Part of a small language model's weights: 2 heads of 64, 2.13M parameters.
Each number is 50 + 10 x the weight over its row's rms, rounded and kept within 0 to 99. Layers, rows and columns count from 0. The size before them is the row's rms in percent of the matrix's.

# up: layer 4 MLP up, 320x128, rms 0.217, rows 151-159, columns 0-127
# down: layer 4 MLP down (transposed), 320x128, rms 0.217, rows 151-158, columns 0-127
# gate: layer 4 MLP gate, 320x128, rms 0.231, rows 152-159, columns 0-127
up151 098:41 55 51 52 69 76 59 53 49 55 53 55 45 60 46 56 26 43 55 56 57 65 47 54 47 57 40 66 51 51 55 45 60 34 48 45 46 49 38 55 56 61 27 53 59 33 36 54 39 72 31 46 53 50 44 42 49 38 43 55 54 63 52 51 45 47 46 65 33 42 46 70 62 55 59 46 59 50 52 39 53 45 54 25 66 54 51 43 48 45 57 46 33 49 35 53 78 57 49 48 74 47 52 71 58 63 58 52 47 55 49 41 41 48 39 47 48 50 52 56 54 50 52 69 61 53 49 35
down151 101:76 64 56 60 46 53 68 61 53 54 43 45 36 62 73 56 48 23 40 75 48 38 57 50 61 73 57 49 49 59 60 61 42 24 55 41 47 48 38 55 59 57 59 70 48 60 57 44 55 45 49 62 37 58 63 42 54 43 46 39 68 47 43 46 46 33 41 65 62 35 52 48 54 38 57 48 46 39 47 53 44 53 47 65 60 63 56 55 45 50 47 40 56 40 46 66 52 45 66 58 44 55 50 53 54 46 54 50 68 51 54 36 52 41 31 60 43 44 61 38 46 48 41 38 48 48 47 52
gate152 094:50 56 42 55 55 55 45 48 53 65 29 49 56 47 53 60 64 46 70 61 38 34 48 40 44 43 40 55 60 54 49 41 48 46 58 51 52 50 47 60 69 63 41 50 39 41 62 57 53 57 62 62 61 55 61 63 40 63 50 53 42 58 38 53 50 45 55 63 49 56 36 36 81 43 53 53 54 50 51 73 36 61 51 53 53 64 51 56 68 48 52 47 51 46 38 52 43 47 50 43 40 59 60 52 52 55 50 39 33 33 63 63 62 63 38 58 55 27 56 48 41 19 51 47 32 34 51 56
up152 100:54 37 72 63 44 58 52 53 47 68 52 59 71 55 47 44 58 64 52 67 46 42 55 43 35 71 39 32 64 49 52 29 50 46 37 48 50 52 53 62 49 55 52 53 55 55 48 37 55 49 70 39 55 44 68 45 54 63 62 57 63 57 47 64 51 53 41 52 39 45 38 54 54 49 42 40 86 47 38 48 48 65 23 54 54 60 51 49 46 49 55 43 60 30 53 53 51 57 53 53 54 55 45 62 49 46 48 46 48 57 60 39 55 67 46 42 63 51 44 62 38 43 65 57 63 34 57 51
down152 101:49 63 41 49 57 62 46 72 42 71 43 51 38 51 60 47 37 58 43 47 50 62 52 71 63 46 53 65 56 40 52 62 40 51 38 65 69 70 42 40 36 50 43 63 36 38 50 54 34 33 54 45 44 49 55 54 48 66 41 57 52 47 54 40 49 55 46 38 68 43 80 38 49 59 48 50 62 72 38 37 54 54 58 60 38 49 44 50 52 40 62 56 40 62 59 24 63 54 49 43 62 62 58 58 53 51 51 49 54 47 46 45 46 62 59 47 40 50 40 43 46 60 54 42 35 52 42 42
gate153 106:46 37 36 55 54 43 35 36 51 53 37 51 62 58 47 41 56 40 58 60 52 48 63 63 60 58 49 33 53 51 59 49 53 52 53 54 50 39 44 42 33 56 40 58 48 63 41 68 51 33 54 55 71 54 50 33 60 39 29 38 53 44 47 43 47 48 44 52 48 61 57 45 33 61 54 56 54 70 38 56 45 53 59 46 67 60 48 31 45 57 45 59 58 45 51 36 46 29 43 66 48 42 52 65 31 41 50 69 43 57 40 68 53 70 44 46 38 45 41 43 43 45 38 51 20 54 41 46
up153 103:57 36 62 43 55 57 57 53 30 38 52 37 51 48 68 51 48 59 43 31 44 26 48 50 48 50 32 58 54 47 52 37 44 60 57 60 35 61 57 54 52 44 30 30 62 41 56 51 35 41 50 39 47 45 69 62 44 45 50 25 51 49 50 42 61 51 53 37 41 50 54 34 45 40 61 37 52 55 55 39 60 46 61 55 46 33 46 37 49 49 39 46 45 49 45 50 57 59 46 60 52 53 44 45 42 48 73 49 60 51 28 49 62 46 40 54 42 79 53 48 48 38 33 65 55 65 58 48
down153 102:25 59 50 44 44 56 46 56 50 49 52 57 37 38 54 47 38 54 56 25 51 56 70 42 42 35 58 62 44 47 60 59 35 44 62 55 65 45 54 54 63 49 55 34 54 47 59 44 55 66 47 50 67 35 46 55 40 48 28 61 55 63 43 37 43 55 45 46 49 41 53 62 68 35 47 60 36 30 58 49 56 36 47 46 37 69 47 55 45 45 50 33 68 52 38 44 36 59 60 44 52 46 67 59 56 59 44 34 59 35 60 42 42 49 34 58 45 45 61 43 46 52 62 53 30 47 46 38
gate154 099:58 54 51 49 51 52 37 42 59 73 50 54 52 61 53 34 41 44 50 59 40 44 32 45 48 50 67 69 56 53 57 65 57 58 36 33 50 59 52 42 58 76 61 52 50 59 62 61 44 32 44 64 47 51 35 48 66 45 48 44 50 70 32 51 53 60 64 40 46 39 55 41 50 49 31 43 51 43 60 53 58 54 45 53 64 38 46 37 43 62 40 58 56 46 42 43 52 40 41 51 35 50 55 56 55 50 70 53 42 45 74 64 62 38 50 43 43 47 58 34 41 73 53 57 47 52 33 39
up154 102:46 65 51 20 45 40 42 56 47 36 49 55 52 36 52 50 65 48 60 57 57 65 49 46 48 52 53 58 56 38 50 48 51 56 64 41 54 57 43 41 55 44 24 61 42 68 57 60 40 55 51 56 48 64 43 46 52 56 52 57 50 36 44 43 42 50 61 35 51 61 54 47 61 68 70 41 53 53 50 52 48 53 64 50 43 55 63 49 69 45 65 60 68 43 39 62 50 60 44 48 69 43 49 34 53 63 35 38 52 57 49 65 54 50 49 45 42 34 45 52 72 22 58 35 60 65 39 55
down154 107:48 52 56 63 64 40 41 55 58 25 67 55 57 27 50 41 65 80 44 29 43 57 55 49 54 58 58 52 43 49 53 43 36 49 63 39 49 58 64 69 56 42 45 65 46 45 63 51 48 54 55 51 55 40 65 33 58 63 54 53 53 40 39 47 50 52 57 50 51 29 60 52 38 58 65 51 52 54 52 54 74 32 66 63 52 47 26 38 55 49 62 38 66 54 66 55 54 54 50 65 52 50 52 56 50 48 44 48 48 55 55 55 55 54 46 51 50 41 55 69 54 40 60 65 55 59 56 57
gate155 105:65 57 66 40 49 64 36 38 58 50 45 49 45 46 43 33 31 65 58 55 48 39 59 49 53 52 55 60 43 52 49 39 35 50 53 31 41 46 54 48 50 54 68 66 51 43 61 49 54 35 65 42 46 65 58 54 71 59 60 52 62 45 36 48 34 37 53 62 64 52 62 38 48 52 31 42 51 40 65 60 53 43 61 42 70 52 69 45 41 48 58 53 55 45 57 46 53 52 59 57 55 51 29 40 54 56 39 33 44 65 56 63 58 58 53 57 46 49 44 39 56 62 56 49 49 25 43 73
up155 093:47 59 64 42 51 48 49 53 39 61 57 70 39 46 53 43 30 50 52 44 45 39 53 65 50 42 57 65 46 44 54 53 52 71 57 49 50 47 67 44 42 53 56 76 34 43 45 41 55 46 37 50 52 65 34 37 53 37 39 58 50 59 54 39 56 50 32 45 40 59 40 50 52 45 51 64 34 39 41 61 45 45 53 41 34 37 57 59 24 53 58 44 43 42 63 53 61 51 39 71 35 44 45 56 46 50 56 41 16 62 33 48 55 40 41 60 35 43 61 50 47 49 58 54 39 51 49 45
down155 102:40 42 34 45 56 42 47 49 49 43 55 50 60 49 53 46 38 55 50 60 56 63 41 49 63 47 50 38 33 50 48 46 47 57 60 57 57 42 38 41 60 32 41 32 43 45 40 28 45 61 41 53 50 39 53 54 33 46 54 45 49 42 45 48 67 48 58 55 54 48 55 45 62 44 56 39 45 76 41 32 34 44 47 47 62 43 46 62 28 52 50 49 51 56 44 62 57 51 59 61 46 55 60 61 55 43 63 49 49 49 64 25 58 45 41 51 57 34 68 31 38 48 57 38 32 60 18 62
gate156 107:44 37 50 35 59 42 35 24 38 55 68 42 54 37 50 46 51 52 51 65 58 68 43 44 36 43 51 49 57 43 50 43 52 36 58 44 36 53 50 53 38 42 72 65 46 55 60 50 44 60 63 58 51 43 46 50 34 55 35 50 40 33 61 57 43 43 28 70 68 42 58 41 53 61 62 43 40 52 37 54 62 36 57 52 54 50 53 67 34 50 54 40 68 45 57 61 63 61 52 52 38 54 43 44 58 46 57 48 43 42 55 48 47 48 70 46 70 30 43 41 45 49 40 41 54 42 62 50
up156 103:46 53 68 64 49 43 40 48 54 56 61 58 60 45 31 40 46 53 47 26 64 53 40 43 67 53 43 59 45 33 42 40 51 31 43 41 51 61 50 58 65 41 28 37 58 41 52 79 55 55 56 40 48 63 61 47 56 62 64 50 51 61 31 50 42 47 62 47 44 36 46 39 58 45 61 52 54 42 53 43 36 43 57 46 71 42 35 34 51 54 52 33 62 47 50 53 65 52 37 64 44 61 48 54 47 46 39 53 47 64 58 57 53 47 62 50 59 69 58 65 46 57 46 50 38 64 60 57
down156 096:44 49 59 73 59 43 60 68 53 44 39 44 52 44 35 66 43 47 67 55 37 38 62 45 53 41 61 33 42 38 51 77 42 47 60 44 32 46 49 45 47 30 47 41 44 54 45 68 55 49 62 50 45 29 56 59 59 62 55 44 71 53 60 38 45 47 41 32 64 57 56 40 48 40 37 55 55 43 34 42 34 50 57 39 58 31 50 52 49 48 43 60 37 54 55 43 39 53 55 39 58 32 41 51 65 44 42 46 54 37 44 55 56 36 55 45 42 68 46 39 30 51 45 48 47 48 53 52
gate157 093:32 40 50 54 37 37 47 41 45 48 57 58 51 53 31 24 45 62 63 41 51 59 41 53 39 54 49 50 50 31 49 56 55 60 80 42 46 56 55 58 35 63 43 36 48 52 56 59 45 46 47 45 55 45 45 64 54 54 44 18 44 50 60 36 54 57 47 55 48 60 44 54 46 47 49 52 62 44 30 60 45 44 66 57 63 51 36 53 28 66 49 38 54 48 19 45 61 56 36 65 46 54 57 34 39 45 50 46 48 69 45 45 48 52 32 35 52 41 47 55 48 49 46 49 47 59 54 49
up157 095:57 37 67 43 49 60 48 60 39 42 60 48 35 56 39 51 49 37 50 46 36 52 64 55 49 64 53 36 42 43 43 47 64 33 47 58 52 43 51 43 42 49 48 47 43 46 62 44 45 46 33 50 25 56 50 30 23 51 44 46 40 44 57 59 66 68 35 48 58 46 54 67 30 45 51 44 42 54 52 50 54 62 39 69 34 48 44 47 50 59 56 49 56 54 71 57 42 51 55 43 62 54 63 49 48 49 43 52 63 56 51 55 51 57 56 60 54 49 58 58 45 52 74 29 23 36 70 52
down157 097:50 48 69 57 39 39 54 52 44 31 38 47 59 30 51 43 21 63 46 65 37 31 57 48 62 59 28 60 44 43 55 46 38 58 52 62 60 51 58 68 59 72 44 54 56 54 42 54 41 50 63 67 57 50 61 59 55 56 36 40 47 55 53 66 53 50 43 52 47 39 42 32 48 54 59 28 34 44 55 41 57 36 44 50 62 65 52 47 43 49 61 61 63 50 64 38 45 47 69 44 47 58 52 55 50 63 48 62 51 60 54 45 51 49 53 36 43 50 49 58 61 43 55 53 60 74 51 53
gate158 093:32 47 53 49 47 60 65 54 49 52 55 71 60 67 39 37 33 67 72 43 56 40 38 52 54 52 47 49 65 49 54 45 45 52 48 43 43 48 59 44 42 56 50 62 45 47 34 44 43 39 52 67 62 61 41 64 46 54 45 53 54 32 51 45 41 48 46 56 37 51 47 51 53 40 33 54 56 48 42 52 39 57 30 54 48 59 35 45 46 59 37 63 53 52 39 53 52 70 46 40 55 65 46 58 38 24 43 56 34 55 59 26 55 43 52 62 25 46 58 24 53 60 61 47 42 45 54 49
up158 103:61 54 35 56 37 52 43 41 41 58 46 44 56 49 46 69 43 65 45 42 24 64 43 47 59 60 54 56 69 53 61 55 31 61 58 49 40 76 51 41 50 58 61 42 46 55 50 52 43 41 58 53 53 51 52 40 51 50 51 56 73 41 60 53 50 53 36 41 65 50 55 65 70 37 52 52 49 41 65 45 43 41 39 59 57 50 56 51 44 42 44 26 63 50 36 69 49 57 58 30 60 54 49 40 61 37 65 23 53 52 47 56 64 48 46 52 57 51 61 70 55 48 51 47 53 46 37 45
down158 101:50 52 58 33 55 52 55 52 61 39 43 64 53 49 63 50 28 63 45 38 40 49 46 55 32 32 45 46 32 56 57 35 27 65 59 27 39 52 38 49 45 60 43 57 55 37 47 68 52 47 43 46 49 71 56 50 51 58 50 48 60 50 53 65 54 58 35 39 57 59 61 44 61 34 38 51 51 62 56 53 54 51 53 49 54 41 28 40 46 64 32 51 59 41 40 60 58 56 44 62 37 47 54 54 58 38 45 66 45 50 52 32 58 50 37 39 35 40 38 57 56 65 48 60 55 47 50 29
gate159 104:31 43 49 48 49 38 48 66 40 58 47 63 51 47 42 49 53 51 56 41 42 45 73 52 59 48 50 25 53 36 71 51 53 63 66 54 43 49 50 60 33 32 38 62 42 60 73 62 51 38 59 74 54 41 23 55 60 53 50 45 53 54 42 50 47 58 49 34 64 41 51 51 47 45 51 52 49 59 53 72 56 59 46 63 58 45 41 36 42 51 62 67 67 34 62 65 46 55 50 38 68 46 36 47 57 47 47 49 46 40 62 54 51 42 46 37 36 53 62 57 48 58 48 49 43 60 41 52
up159 106:47 52 49 67 49 39 45 48 56 46 39 31 37 35 65 55 64 57 37 32 50 57 64 42 41 40 35 46 42 53 43 55 28 48 51 61 36 53 49 55 57 31 36 50 78 49 63 56 60 34 44 46 57 33 64 60 58 47 56 54 47 55 37 43 50 49 69 62 48 47 36 44 35 45 42 51 41 52 48 65 24 46 51 41 33 34 38 63 43 76 37 56 43 54 42 52 57 43 53 60 55 55 45 58 43 47 62 41 58 49 51 43 48 43 52 48 38 54 50 50 37 53 60 44 52 45 63 60